Weights of a small transformer language model.
Training: 135M tokens, 5653 steps.
Each number is 500 + 50 x the weight over the matrix's rms, rounded and kept within 0 to 999. Layers, rows and columns count from 0. Numbers have three digits each.

# gate: layer 5 MLP gate, 704x256, rms 0.295, rows 378-497, columns 128-159
# up: layer 5 MLP up, 704x256, rms 0.302, rows 378-497, columns 128-159
# down: layer 5 MLP down (transposed), 704x256, rms 0.276, rows 378-497, columns 128-159
gate378:453543497457464516457457561458564493514566397508483496559477523423463436476342443464463459391526
up378:520475552429499521533491503535493431418558503465499486455536632529505595530496474489430464484467
down378:429425518483529448522491570532448587589482458520524626584481543428512527412563556477492519468486
gate379:463504467425590477550547507457519519521606476471429500461603447587472473469489466657451420364460
up379:504497554489488527440522568519500411558436515544435489524578450532506403468442557479440539529472
down379:488539570531439434503507462481398526468470366485503435456453423484542475569578520548507581518416
gate380:448479507482532457441486461556516571522446492506591532526480514466566426484469551521531603473508
up380:516454459493464471504486561546542539535456465475457540479494569448604489504556513431490474504530
down380:562471441554493471523529504514540516529506434503527493555525492485494538509386488552438487404496
gate381:442527485565429478531453497444503528458561372516514558496535416581473507534508470562620569584493
up381:490460497494489475453512461500405537566388470476514388648510590457481557444444526503573497475486
down381:489455463478456574493482456511455509476558611450501425470518481528434455545500467444463440574457
gate382:575410428550639460583509429483538438421453512525488480495513489552538531526596527449481542571531
up382:481504524521445507563502560510475484570510500492491549505446340535563576528434439498475604560539
down382:474475597546517432549546483482462514466456532489488505420515532554533463460448437502609460537490
gate383:544487466613476524483435512532465511559542414521540488528544504610460455453420519488507426486546
up383:603473492501548561493486586559463492467523551427524546502469423518399541593506485535535472505482
down383:476520549561557491486500383460550465563428485463506454430487548493577475533491474521554438552491
gate384:609468531597564501482520501469608498459527533619472467531542439454528551469515552480496616515500
up384:570472517447482462557496524502465501505593515336403474510507589490467396411473456478512534485522
down384:397537591487573469476422523579516507600570573488446485583509496411558456519580462574564513521479
gate385:475540520501576465497519620470433479404513520551493469473479553431507536517507462517511453505536
up385:499489492487576490522411537551505472389381431517524410484464531502514530491498451565551485504605
down385:579507512468381506535484506485575450475475529536464489451575482489463503581497538508514524520523
gate386:481536454449512556514374517481523465461514571500557503564487453487465453634482475559513460488501
up386:497449511502491472457444450487497503498591517485542479592482416509485495519514482455536467486552
down386:509465488587585491524462518549459502544420455626592485476482533550598547473518552481546481517474
gate387:544515512495504500541429536542544489506440566555467467499630488556492503525432509510450496478489
up387:500490556442469454481549522511498497492514447523502480530439479509402502517453421453396482530611
down387:457512548607535491465563487486499519506381565507478594539504544473502563539417440466530438484555
gate388:508454521579402507587444488506514529572547444482398477557537517555502424559562438494518452468533
up388:482486409607492524476538429557544509544541504540437466522538471576538494537507461507468519528545
down388:507500535531437556541497427418464455511534419500396469479519524531460577519436491470586597477397
gate389:450432527542493438545519462446513514524536464480453440557450447526485459462427468402488499608462
up389:438440608507487529439333574457571442503372526479462481494515550478538585520526484489472471518549
down389:508504442390427591482469475602553513455479493589482490486388465560575417433498452525593507585494
gate390:495566482448591581504617478439506384465518469519529507538519483585422447470505569539531503440554
up390:493452504432534559430430533472427475514485465429454527492517518452549461550503510515565539504487
down390:480546549417451541535474589470489540502493468494486405536575540575455530521502458477499450449452
gate391:552398500517584498428556461432543503443414565508467573444494494392501407513501532480545480521416
up391:437525509495518490492620477513418492465458524483687448476488532556580501535598447478548490571456
down391:544577463469559393510415451390550547585438607530536494554520418546441472486576559458509435533481
gate392:507419410470468515561522505473495462436398483445550496539534580479458453569463482497603542480499
up392:477491333441458488478481623536483464419419563545486539568529473489533517521453520490583451473480
down392:499518441530528621559472532456516538395399439391537461572554479572552504509520490500584626495452
gate393:519404422433529403514481465433507394536512500528482431546445418517541518531505420481541507480454
up393:512590602461586494520495446510470503595512477488470498479459369506444502431499438569515475389509
down393:474479535477485570549532539461494539537450497532455453497582535479578429477502621520546433521524
gate394:586513535464621425524455514461530462549551504475505462496509490486441435530397467509593582450502
up394:457480465494598548512592513537493484521449469459520485587508542517512516461487468493518487496535
down394:481551597471517571428478431508480484577585515571552360487497473450570506378416447452449479494554
gate395:477531424427471569500410393518511506501483492470479484523510562451413496496452586427442495547463
up395:494468578483538505448531546399440492420520433508482479549465532401526559545494496483401415507423
down395:543567517552508449515508466552438497535552561514509465522468576493528445555517511592526553529473
gate396:536425465511489461510413533459610411539587518521539518516516432536520502539499491468538515442496
up396:500515562496467487578509513442569510568429519452527486509444450454528423492475464490561563521593
down396:542472485610453560559536481519470459334481524576622483464497530503478511554562509489527582480483
gate397:559438463538524496505530436454456488462457474504476593469536506528530513578449435487392422527445
up397:483557429505519495461516561541543564454526473431559516525546445512489509506581546439545507533412
down397:519394535410587522434592475564462566558551441579555484496495524607509500477494557526402568476482
gate398:503507414470512562446419471538560492412498437509484493484511547511487510511518520455587410555462
up398:465509528502510513455530537554373494547465505472486485590583593543573500488477451470484611488556
down398:477426466485544469438572510558474379408643516581501552416528458488469553543536472605489491388515
gate399:529486544504460488541490533527565468533536524504524502551523445433467568506510529419459525544455
up399:414506445463507529499436419484470450597479448569494468410393472456445470395488506448484573502492
down399:552555564458498543431515552535551532428527579518421415462539438488436505471372435439505520564423
gate400:456545523506519390485466440526515379538532526541489436499557423502432427493490563462503395561436
up400:446542579448530461527461512586461524506503598522559525348448398449495519466604517503484554490411
down400:512530486470553452497474491486492395572485559488530501503522497523536479514511469489472448549482
gate401:603472489454525465443506403452454443441551475492585454573432504475573464562506476514468602489476
up401:480464531451555499370513564528418499371440457507534503450540467449444489451606484510479430495514
down401:484594508482447466519520422453531458585536454554462502609514439530417486573479518470479475475494
gate402:518485587510521538446481495544507472574447460523598542565509505460473573507492465467460514572580
up402:415488520474510504434449511479534444574494481500447515472573510406541443491517550438566468492510
down402:477472529480443516490458422562554435418467430525507473549463535553500452528478518490546526518502
gate403:582485518475519494468518444513427499465439476471511588579574469520538503488529381554524486552457
up403:583593438481445524513534500541437576456494445531424443462511446439546415593384475505494474438532
down403:451538469543497476472515576490584449422538447500532484462516477524475514470470511448505576433470
gate404:483369510440392531438554530463372409457474478565560450561515507483504432527442476472475460505430
up404:500517447489531428541507589431409569522559518539568530500479524473466501425491556587496546498578
down404:435484475495498504463492544435623476480425508500487506449576461485486402438478369485547580503581
gate405:470556562533492477508558430510457493500588516519517482515477573493436406415408536473601503518453
up405:579454562496495479506499474533534496514541543603540542501405475506534456436528560487565562491450
down405:534446508506449423462466503471518516611447461421569437513504620503396482510405539362523440551435
gate406:466507427495418459456475575410531531465530461534472520600537519452422500335405472519460487559388
up406:482478551508456480452516454522465463438545548467535435507474534533443502556446461454522548446562
down406:435489458526419486560456564421617586478508500527518492610445586493482472426412360470525506430617
gate407:487586492535551400609472520471490462478466516562490555509553427461474406510459489534524462538513
up407:480512488516510543488511440603532597469501514494447526421458545574473519491524452469485519425435
down407:470460546517525482495412553412462455465466495465488586499528454529538538507542512515497476550626
gate408:530540588470518474449533439442501468495463640599436504516523489529433451451467532486516435494433
up408:461532543489468498481521372374437478602545570540505531455463437537473459458554465576573509511343
down408:524540463514462456443428490517517536444515408484459480469478484468562591468487530533542507505512
gate409:468573531574573445537536488496508506488535460512570453500581475548527508466522482574533461480587
up409:548524433533466474608512522489535478579428565578421494526425457471413448542508514432508447536494
down409:502537485526527435639498595499432652402487445532497547503557413555559525532512603490492435504509
gate410:463497468545561524520485416405553475493486302549461586538410449472485434486579520588494463578510
up410:430480454541474556622465472512391559573506464507413430414509516470417496494549457539457558539493
down410:530539501534481504579495510467564483519425601507459495500448527584599501466535418486531463594446
gate411:500506503480501416455431483449492500440487450536499453482499605418447515540451501479570515432474
up411:473518519575486443503528465591486517493472492462494502523476508547451535559517514505475516623546
down411:507567524435530535602450482500469591499483494436542395510505468513544514461486507530610478496535
gate412:516421443510554507532564497600486384428473534441490490525403534412651563505534476530497600547503
up412:412491582487519443530436457580469516416479511533500449414468494529383447566562564590561428416553
down412:468485512448563518502514462478496527530439372524474426585481397555536543538401457353532502505503
gate413:493453512445555502488519558569491478440427588467482365505516496492390482499403486481552512512437
up413:471485550470576468460480544526560494542528382525489506475421450507480459534456481545567499519584
down413:461482488436550470539520436597458483487522574414431513505638480505553401467514467442487545513481
gate414:451420550514478432563544468461601524397587453494553568516541419450548561469478503471481464585474
up414:505430476507494558484445483459533566537511543496346486483492503588482442518452523513527502461546
down414:399450467510560503487434537519514471498510550492622571487486403546572437535521553533553534485527
gate415:515494559440525447552378536494516482533562491389554433398617553605524482537594611482407520460507
up415:467422491420481498553476443506478463601501503507474458495497572510482505564442519474491493404469
down415:520532444584543469543508498529391557396574603472440564568457570509478462602441465446527427518485
gate416:542446529387503583515535438433525484493625502519521531501462518485501456410403521432485460508499
up416:578440452424550568474481464507507495503543422512509499460433507532580555519499495534481481528504
down416:470496511511515509522493499476465530464430523553423513599524502485528491522504496512541516490466
gate417:483452560554459485451505602465504509526588563493500495512539432460499470532464591489515448530541
up417:517537476534529538504425533557493457459443581545507415520423568460465477538552539406459516424508
down417:543490577595524577475576535586397512491520533524578442562462450447445531450513524470484515391396
gate418:537547489460364494493548489488606493512565476486533525477605546589444482509473427491526522521506
up418:468483515424439548516573466496556425435495552565498427493573486529516447462534529540534515513502
down418:542498495516437504511460495509546548513463480536505501567489520466573496556631582485551501527548
gate419:471468541499455513490539468471524430477518458563501563537513543454484540513491321512489555422504
up419:474458483544508521463599460508422538430600537456440517492536496513419470552454568620527523571553
down419:535511452496479417413479534484454566537463543510526415444561458512483514467454492473504486491461
gate420:485468419446435586528529496485456556553486544499481517477500532501441550455460387457609526502501
up420:573593544446547570485536543408534610441453501520505611421440393480451566456527476478502515502507
down420:529543663500558541529462498422544539425503470469399534482435446485493452506573530566501519514510
gate421:530437557497498564529414547585569464490454440515523489462431417660528444488457427496527407423510
up421:504431486490419534575472517549545491569434390501541408492477472479592492593467482375503478486554
down421:593485466519562529524584458502523502501547538454416520560560578529544531457438490457457541464472
gate422:482506524476552543506447477562506576475435543463446553490542552512546482539523436526511472534438
up422:507504441485504514576537486496489483539531493493511503574439433515578473574408592484498497552558
down422:522399467520374477592574580489513475458537487446516446402524528469523503492496524447420518508518
gate423:546492472505496460448502575574417435535490536510553470508576520532501481497571502495539555454500
up423:502523457620511566428560440613490534446545489491393557437555554426566440502498463499536576546524
down423:521475564448455542501454508559468465526464579500529537525558516528610495516523542521418438393540
gate424:410416527527534409506500487368494470481477489524556546485557561427549590519549492423412471519583
up424:554475492531473566530519455582543636567616553467477560475551421464411417550438585510627574466411
down424:428540404577491536494558521528433585501439563539548475458460501556553576549485495502458537570568
gate425:523525499531486485527543498441545521460482494588554504417499531581616566470383470646387550428517
up425:546481447550516436435431473524579496516446563500441488546563406377531456453578520469502407534465
down425:544438548489432490462467436534530475545570553515500451476524519496525484534529481547512491449572
gate426:488467488346424449447512537443522555466575501540478466470427428513449423577486412473475508590514
up426:504458480472478532456523520627468446526478505442498541502512455435419464468446511559533567529434
down426:514446505583553510570500455531507546496478484514427480496466570491522409446577521531500576478500
gate427:539520535498573409426494498319458521468481499472555442490471426372527421489498473412480414395562
up427:474474572635468509592563500637460483527524430585492528568463559533376584579526530592487493505417
down427:470456488528450515494485508464536479515513521517512486538540433572432439571461526508537525443570
gate428:469536560529499472560546481537552475532425541521509499450565494511525508495484469517487494461490
up428:471414503504455452486530460493584539532493583545590481491542473430509568498468511539547505469535
down428:479586475450587482417458431550486460513500495503512566597537488527469395435555559478559456430431
gate429:472548579494445537506466476533589518451483577475546521487487471584457555525510554457524505544546
up429:508571454528479517534540480485439519481479567425507530493448512519499528470474475503504468507498
down429:513457495486440475518468356496474492547434510465552550472396508485374474524491443563466434502357
gate430:403455418465498414455566615472473410493563392556403448458447615460496517563452538518465496468535
up430:512557525485412550493406485601554629465442512427491476529576376626526370437639471463535469397536
down430:499497527526506609525512450498540606526469496432517526525494506519492462497450452412580526433510
gate431:478553413456465437575522565553504503516500516500536416493589579513471552478521444496514582510571
up431:456524483518516444447502459503538504544487479555527522483451478416510481484421558426526450546495
down431:595405518504553520437470474463434515519507490558460526436433463609413463515541378508456503406525
gate432:562456450609447506526445460436512561434433471538542541472487486524524454461570527523569545477500
up432:513479516536482495424488346426483511568457604479515388551599426472437506513460466511376504613425
down432:528539517457546563527502547557383464502425407458470462502545498476490439486482556491431472528487
gate433:494515545588503439494518459486509589575528494575536496471468506533517499442536505521535486489579
up433:450482541463502530464433491563558511525567493524470455486467515501436421557597544517476451475504
down433:498514530493523452527479493390507509607482436428458497474508578543486482461547589414543542461539
gate434:609515491466538541460535475461540567486550480513455473513622581491435505469404499511583453464533
up434:646524492574484514510497538482525523563502526580488508508522495422435431535510494430444456524487
down434:530517483539499473506513507488472471581567536583453413580446491489502521435528384525475560412493
gate435:618620623578515533503546474461501477530492433469479573460444580381563467466495531552442455509509
up435:487528524426521505563454521482446548520530431509385530480499484466590474507457454540546524507462
down435:461446560536525432480548500512566493525544575476566455588552471476464385525537400427468483477485
gate436:407540541456550501548596354458527579495507510544465455458408497562469509432409530484491448608442
up436:443341483405487606562500485513555488507531582623426545494569532414496501407531452460562476536600
down436:422552486502465588505543515467503519551531500382500488448509472472474551532566495451449543481420
gate437:434510459541512450447518468435430409506496531518471525565482470500508491494495351478538568494499
up437:484521548543408426628514480408552603547542569518543461506461455630449455449477587529520515509404
down437:481534437465510451514488592553469496522506463486446441533543545477450524560445523506633478480500
gate438:426572548447579492376513475549421463549578502577521451524523546500446534577600531495423466529528
up438:447516534480539502439514466497479470457522495607432558549455438522455524470569560495480465490472
down438:504474469499551479617557531513505470448514552472495478516525456510489452448451574498569575509492
gate439:412422581490507442503468528504487532509475464570543510485590515510515472523504457450500508496456
up439:475393438441472565496549507556443492608564512462516469444503492573526585522489488410584481429499
down439:528444439537495435522400572569430474550532516483559489538437437468546515466574470527481522516490
gate440:481433511547539452514456386485506558514535573500395438426496435505558475463467493510508519475467
up440:481521502533487491473503436443489537572481492512413465480515512511454466501445597518583521491476
down440:567499610478402543498539535542556453513507458548442466518393417519511488509452464465500467520514
gate441:550520638558584508474462547436480528540590534617495446541442511541477460506539511412457478515551
up441:478534443540515472526450484509485477548475468536464560511462598600497501540525557534540443571536
down441:469497439466420546494541468495470521420531518432506540484442487560576482552477458554469480494475
gate442:489360531477451510533534467466489435540570605501461447529531545493582580480489369432562594502449
up442:498524610575427493525462482474426512523580580431526531525483476547533509569525566489514453462504
down442:481536421502449521512536488443507499441530544446500499406503565540553544524486498496500530424583
gate443:464526512509425519517526473495621457473485498496543481516488525585516444556523486556542398481459
up443:484558530528590525473429455448461533484464496484499474431587486481572508443478516402532447476451
down443:550456422423443562505418503462471475532474443429503453429455512398515487525589412494477481524482
gate444:474482539477586501509534503452522572572490458510485411473545476513514514521497482467466565473539
up444:516512490508474508435476462521491442493415483475438489527596447605521483436450490560492531566505
down444:502551514584516528427521478479476523587538521456440549526433559497487576507482444494502446492554
gate445:519496475439442470509422532539504482542532570509451506467528627397460580515506472627576508516540
up445:546442577388519473504548460534484471486535426507554407509451591606456505486502488472554538518488
down445:492537431471476495482463502501536433530521533516421467498458522457505622512495541501397450455434
gate446:514575572508506499665426470451348500488474548370553483522449477496524523572542541520484465462470
up446:485438619503571541447446427467430519464399575500509517522441510471480576457596653500433534515448
down446:469577491439547419498560480505518480577429528434513395490438520441542446486457468477457450510378
gate447:529530458560477469533539399554484514523475421539613533446477571536411484540476456509522396444401
up447:455557492556547532463539516505424443448541535480479457488427497401474541546448485476517559588462
down447:388468468542481522491479425474513521513385527524506517620587501473373586433427501473510507432524
gate448:408554423439547483510495527494519486483544578429468461471594550556560490544505470565555469504546
up448:482539502597559547506478521447465487485511428525479513401532437611634441485519402549514457465499
down448:410482411456529527529561527514502605502464493509564520511497477543463638509533505507541529524464
gate449:479438504501432468500510511513454514428505519512496450545513472552415495422503531510509477415547
up449:523479509461480525491480481483462476480526525458539487514501525458476510489595475609476516497497
down449:530558411446516489437456552493530528595429535474514581405449514469602526462524560373454511492484
gate450:539478444592563568468502538418544520469461514491455458640438506436614484474585532439419493594457
up450:508464529568581583526355486435484482539512485529512537453527564581530533445561493433477464586534
down450:529460480419514479578531514497493514497413519524525526508455551517500480556510499511533475436487
gate451:544461442468509593456612462453570554422414510477574657533514551466429501511481570545435520484432
up451:483546580439537414425497572475499527505497513516528501476416437463501509534560450573628454479478
down451:407526538506534432534473465537487503493562551555497557629525470463531504494514454467583461457386
gate452:509492507527546544587559370447469487511517439500536457528554520422590524432509476477573463529533
up452:550520470517449499460568628570473455479613553458474498556474471503484514501565450494501533476475
down452:502421500537499504474544499535569519520558554526508549434533534508424631546535554509462465476570
gate453:437446487533524642517622430431472573376532489532518460470503500471511482511488545545527498413463
up453:452521494531409501478443480465477475576451478474428499531615507539621533445553587466546444500385
down453:444567452598582478573542488514469457433585476462505512401532486506563474558473412506520497450500
gate454:516469490424505564512485442511513449552450496550538656515527459497457506564535402478469550485509
up454:508545484520483496497529507479507583500518437404557411485562445471418466465490522492492499539408
down454:449472476527486579410677460557464525466538535492496511498475427516558497537550433565446392513458
gate455:511503554475489448457478408493500478549562518464532552484409470473502462563550503536520584509500
up455:427498494470457471422409390531530426613532546463479485491520601413556494393502450518546483531490
down455:480507564431539469557578568504457532454559531374548521431480583609484461486567540475489499484536
gate456:442454526530503511516501485526544448390407515593466515527581457469435463465495464531530539366428
up456:477539578543585555428554479437430496542525578564444541494508535499573580496483516440566437566579
down456:419505481579465498514626535452438464460635515391515586500436509494520593487544459450476464482539
gate457:475549453525452515473382524618512487515489407550531459471575481501513582480510529586497558502463
up457:484465466497506582424469448633485430488432504496501565502429564499512571535492449459404512578447
down457:518510483512526512497580592481445559538520515527582514576437493556482489516454442451416456483513
gate458:522498418534520545523581428548523445530448466378577444496426517553650487476517423413479488514457
up458:512488494518503469454458520474472485432586639449495508456518488510406444613597521538451427577518
down458:478490504522480514508469432499554433494395381480546437617511558472496586448445579540593512535446
gate459:548533435549408607497530535587579441412477457493443554466527459453556431552423503469367535478448
up459:432554434505549487521498495471426425483515446559619509596490504481454617415514491513584478553472
down459:492459555459584368640424437538427489554506539511544428504539562486528435517530469579473500425518
gate460:556472503583468512434566572500579434504496537533572574510544513492504462480440421456511525493600
up460:539472489510501462446542498436521541512576551480533470468503510502525589485497574479434556448506
down460:426490493507517541495538447533511471517491401506453494562485555490574540433508464485480476449509
gate461:492535585612536535469567465517502445444459514567546512517558513518558452464431396590453528527602
up461:414412510601484505505555542475516474517540513543470488492382514538468490499550478400428442526473
down461:630523521507522487573499494535470554556527535536534465584472483510505497464481513579511431437366
gate462:471418558435565445549515475564527503551510443558442504493517407539489475605470551420420518436483
up462:552523434612600558548504459439571532539490532453453514497516449449436524479523481610486488473432
down462:415530505422479452443517495460545544565520502459485481603527485410577490539452548459481530470473
gate463:452436503522498487561537397478472426498547538549401511513519480506497501453501576561489481494469
up463:503404448507554493554508449529568550518495485403504501486459585432471572434495548531509575455489
down463:497483453549516601505475456503541481517526436508543499493458554472476544502516469608522522574475
gate464:527447478440571472524497513515472506525500594492505521512535584493507468417483536478455493554440
up464:536498614449560442495541449532465511497515598435527568520575467479506483627466608514493538567493
down464:549566475490496491540445533467495461472423424529517443596420552402456445449486488626542532451557
gate465:447464554472448423387430475604422412475525495486490527506490460503491520566482551440534519617477
up465:482541505557519504496527472555494455494632578573496485512480495429586419498526523549441429471469
down465:518551521540486489491492572523482540538472555507604522502472518599483517460526550504454570483551
gate466:500500627520541462554483597544484538509507550471485492530490458552469523498515457408493437420517
up466:485424484477497505486553573436461472366489581456545409471489458494447476489519632525493399653431
down466:469496558515550482475386426478487512469425454520437493464627460575494492511526501403499461510520
gate467:464540416579459548394434551476461480593539527491529466492525553566545583477518514480474499536499
up467:609532558544519485446500520449530480611542443503510454533402499463485571446557436454539575537584
down467:492464539557526425564556536462530427546463537532530651488482578473527491501500509496495554503515
gate468:466480464509409385510535496445511541505470557488480510484530492477425499399482390523542533486507
up468:608573479539393494499559476494419462456493391488459361462482530455392514579539433514511555504496
down468:459478441470512451643553556517443545569431480514573516473500582492494483521494526450506485479493
gate469:402481531536393516442455522568497460496519548529584468533457510456439451461464471346423535506512
up469:515452538410525497451579526529481525406507527473458489429607534470505466504529540613437512304590
down469:534454502591435472419465450548591487534441493510543531467444520544446501456563446553462531493480
gate470:541481593502423451459537527468597573426543434457486554489491496487492474552396449579430499438494
up470:575503422453515561498478449456506497564508450475420502494499463485485584559589596446550559533496
down470:479586503459566575477572533519457456458571498489554556530574523529486524503458477579514544578443
gate471:500491509615605523492606534589479474553415521488548494517487593509557456488494501469526488484436
up471:474474538499514471547513493539498449543543453413552559469524579538477489447480479482618481526478
down471:447458409446470465491465422530520498499487535507448466388527466544540572559463457605520490433582
gate472:479536473503549478503515512501408477446461535551461544486411511540480535508503495489488525605464
up472:443464438497549523538454542467578474505431353561575536460378548533531460435538479513436529602452
down472:508546426485504425455533557486480538567453592409506449447496495480512505468542501552522465566478
gate473:415422482475462465510494546481525460510468465464554458438475488573551484483486553440514458389582
up473:495468539474521551475471443490531482628527464399465525536460521481414545593468565473501534516570
down473:469453494569456429503497505370474525401583476580493537453530468527466478544472507552515484527543
gate474:481444527495489554468474384518470362461572438559478438521489509495528462523513511546497495592524
up474:508463463408494511448436376530505419546483494598477458531511511537431405570523528526476405531518
down474:493514511500531474548451567477578463474524517380610513518481434475554528453469525575520486564392
gate475:413480390595465379429459615503519473485626520530453489537519478592550552540475487577625456557583
up475:463525540501552556440500538492543560468530441482484517448506547507556516567518471549514488451491
down475:508535439576457471525504471451475461515427586480488527534469495455495518434491518438488473481511
gate476:488514466500485491478526467442546510526567473489556525510512520565468465484554530437537523553523
up476:487551566529552453485505392471576595641559575537481474478444590488474524508421529514469440489518
down476:523454487442504541551560529429492377542521528525495489396507523486490484565475465457490532477497
gate477:482478542521506544518522456426514440561530467495539423462545582499561459572453506527543482480480
up477:525592514516469550413534523477445467496504514457503489487512533468465601521402527609519448456499
down477:583488459519459531515463511473529449481469498590475449494526535572520530494498508511506470545547
gate478:409514462538518532582538482485551469451398468444510490534468474441482475424514498447508541465495
up478:591621471516552503511558529473604423530546495567465427404543490449575456596457517566476510451507
down478:492458510438558389457556476524434480442506416542512486495486540502426521545540458531508445526415
gate479:482469475519608492472517487614458461511523489517485573492517515579518473462490474526502499462485
up479:536525462440551456503550469523562500474540497427515476527514478552535493603428476546419520505481
down479:526538537487527598528374500526521469458592478540432405479494509467458451414435509534548459400519
gate480:570593526465456531516428558480541448506494533575490458506522449525430475477571486531544510502520
up480:505508480521539505455548531548525599504491407417535545477461476516536451501493443506411526463460
down480:473474475403501501444499501407473514605534480525476456541514394566469599458512542538509539569565
gate481:536505517602510497514484447497531585498492479516481438473487501549554578496543578489365629484424
up481:569550527486538558464585551488501435468541479528591516482484416527442401486451562530518524506424
down481:510490485538462475481365520563546457539513543497481508567518564446421535498389530433505516500522
gate482:421483426546582599509445493396524376399410519507460462543469564495549533440443507490496486461460
up482:447559468558502487479477496473459508440476535448476532458491510479493578361522406521535484534541
down482:549453554535539517476555477603557548466570510548507447402472533657443462554477470507449398510566
gate483:461529549567501472406535537431522497588569532443436586474549498466504449536507544454453498552524
up483:552517590509472566460517495527540454471486527547549454528463522516451520544461495472435511471459
down483:541533406547452474512494511491513524382430487531505507502584521504507482456597405467521575410487
gate484:472515429514542473459381443461606481618456518492500521482541483457549525457497469499513452450541
up484:543590547540476439451586478465472552500577510446470574527451393462519495502490512552465538583532
down484:451406536563485422396480444506527438424510487460486504323493443421484542541587589521531524492605
gate485:476461511479478480552512528484542458495583602521528457484648445480480461470530499505425592525569
up485:446411485557506584455546536444506491532497499483618413563575353553402509477516481476494586556472
down485:466493409521499515535450527553450487473610507461551429455574512405524592569494537404524560451488
gate486:498510498494542503449569466530448422512414510530389455485526469568508507483506559510438464556516
up486:527491518511478502458537556471458498493467504591439508466426553519451532484524488500463479423523
down486:509559459526359548478541535460435535471490452459584541448579398503499591523510494460555543498477
gate487:454409564490470475549466541474573453520439520479510430545580562508497479577536486559470505428575
up487:446525494518572529548427524466484492475441493502493494508485443471566504464480496450511456470500
down487:562434567525485427620482532545503552490554425534498538541599459554503516525473557532539535468530
gate488:436519533517598460502468580459532477540499544529482447548552407564505506486526376394517483575501
up488:499513486596512518499573474585500560526584559370506499568468414508531522511486468580538379444478
down488:504466366515483516516387456515537549584457376476533581465513465467485403512502405404467575511511
gate489:562496478562510475492478563499468488469486538502487544477443450551461566554521429462386562485485
up489:472508384536426547598476465534590565577508449509458575516455433512508414531507499475348546413424
down489:477462543417488545466482436516477476461539510500591383436569508479481580472481507552439474526503
gate490:528444476500514522440539470522578510485522514459542534535496514493494533457472514457503551421507
up490:463508457469492538437550494541539481532515523446534511492501477457515565502427465468497542423486
down490:517588493429512523473479534456395453590512548491520511500521456414539479519406539476506535588575
gate491:467531383516508513477485422544460547551504447557522427478459552474432637546490524448434495522515
up491:466495558542447548501428479600501435436530488527462536494445602545444431477433562406572558463425
down491:543486474452425449471511445568551593534525495495455456474607429478545467601463530571433569552523
gate492:456546537552537509466583442500586452452537574444461543541518577536471456489497506439519512578460
up492:477555465544508512472515482520542456405490536400476451461545486616527545533521442562489489554425
down492:506464551498527560467490486425560571550547475531511463379518484576502391546512470490420529501562
gate493:524519544565534546461518523519495503482548581552468482620452492535476525550532494505477507547462
up493:466446452558485519545498497518487454530511464510525498557528441549403555523553512517417513474524
down493:596448429413435507497490473524537441466479491509521475387427518531495496529494398490417494438468
gate494:445483573426419437357473552555498484508576399490744522532571435458471460439492469623433402493451
up494:451443562483580573403543516475516584450535540514390572416495523397511562494455488485502442459503
down494:510465431456478455512509456556415517459592446568534514663396492518529534470431483565487480544502
gate495:503494513568567532496511474599481537568443485517584447527512518451467520480497495429461546526503
up495:595462482542514512495529573468483569555515431539557475422541527527490458470472441529510440522515
down495:499580490489538458560532527472485487526469478419521474509436548538573473560465467445502487436569
gate496:482542558458547501453448457454499466461463447501501610494472544472543489504556511446495483428486
up496:561477505502474449461507502487464509610482482446538356428528520481466513565504425513479501501450
down496:553491552487542478440490499525461483519554546464486515408551472509513533571554380570486564400522
gate497:554423451517541448493519555469570421481491450438456493529444494512512496433442437555565570623556
up497:458459495505521499546542485500462514540435503550541495421523513463486506502504483496554446514418
down497:471483502469502630528507513604550501506411452553455594538414570635505462530443470532519479462547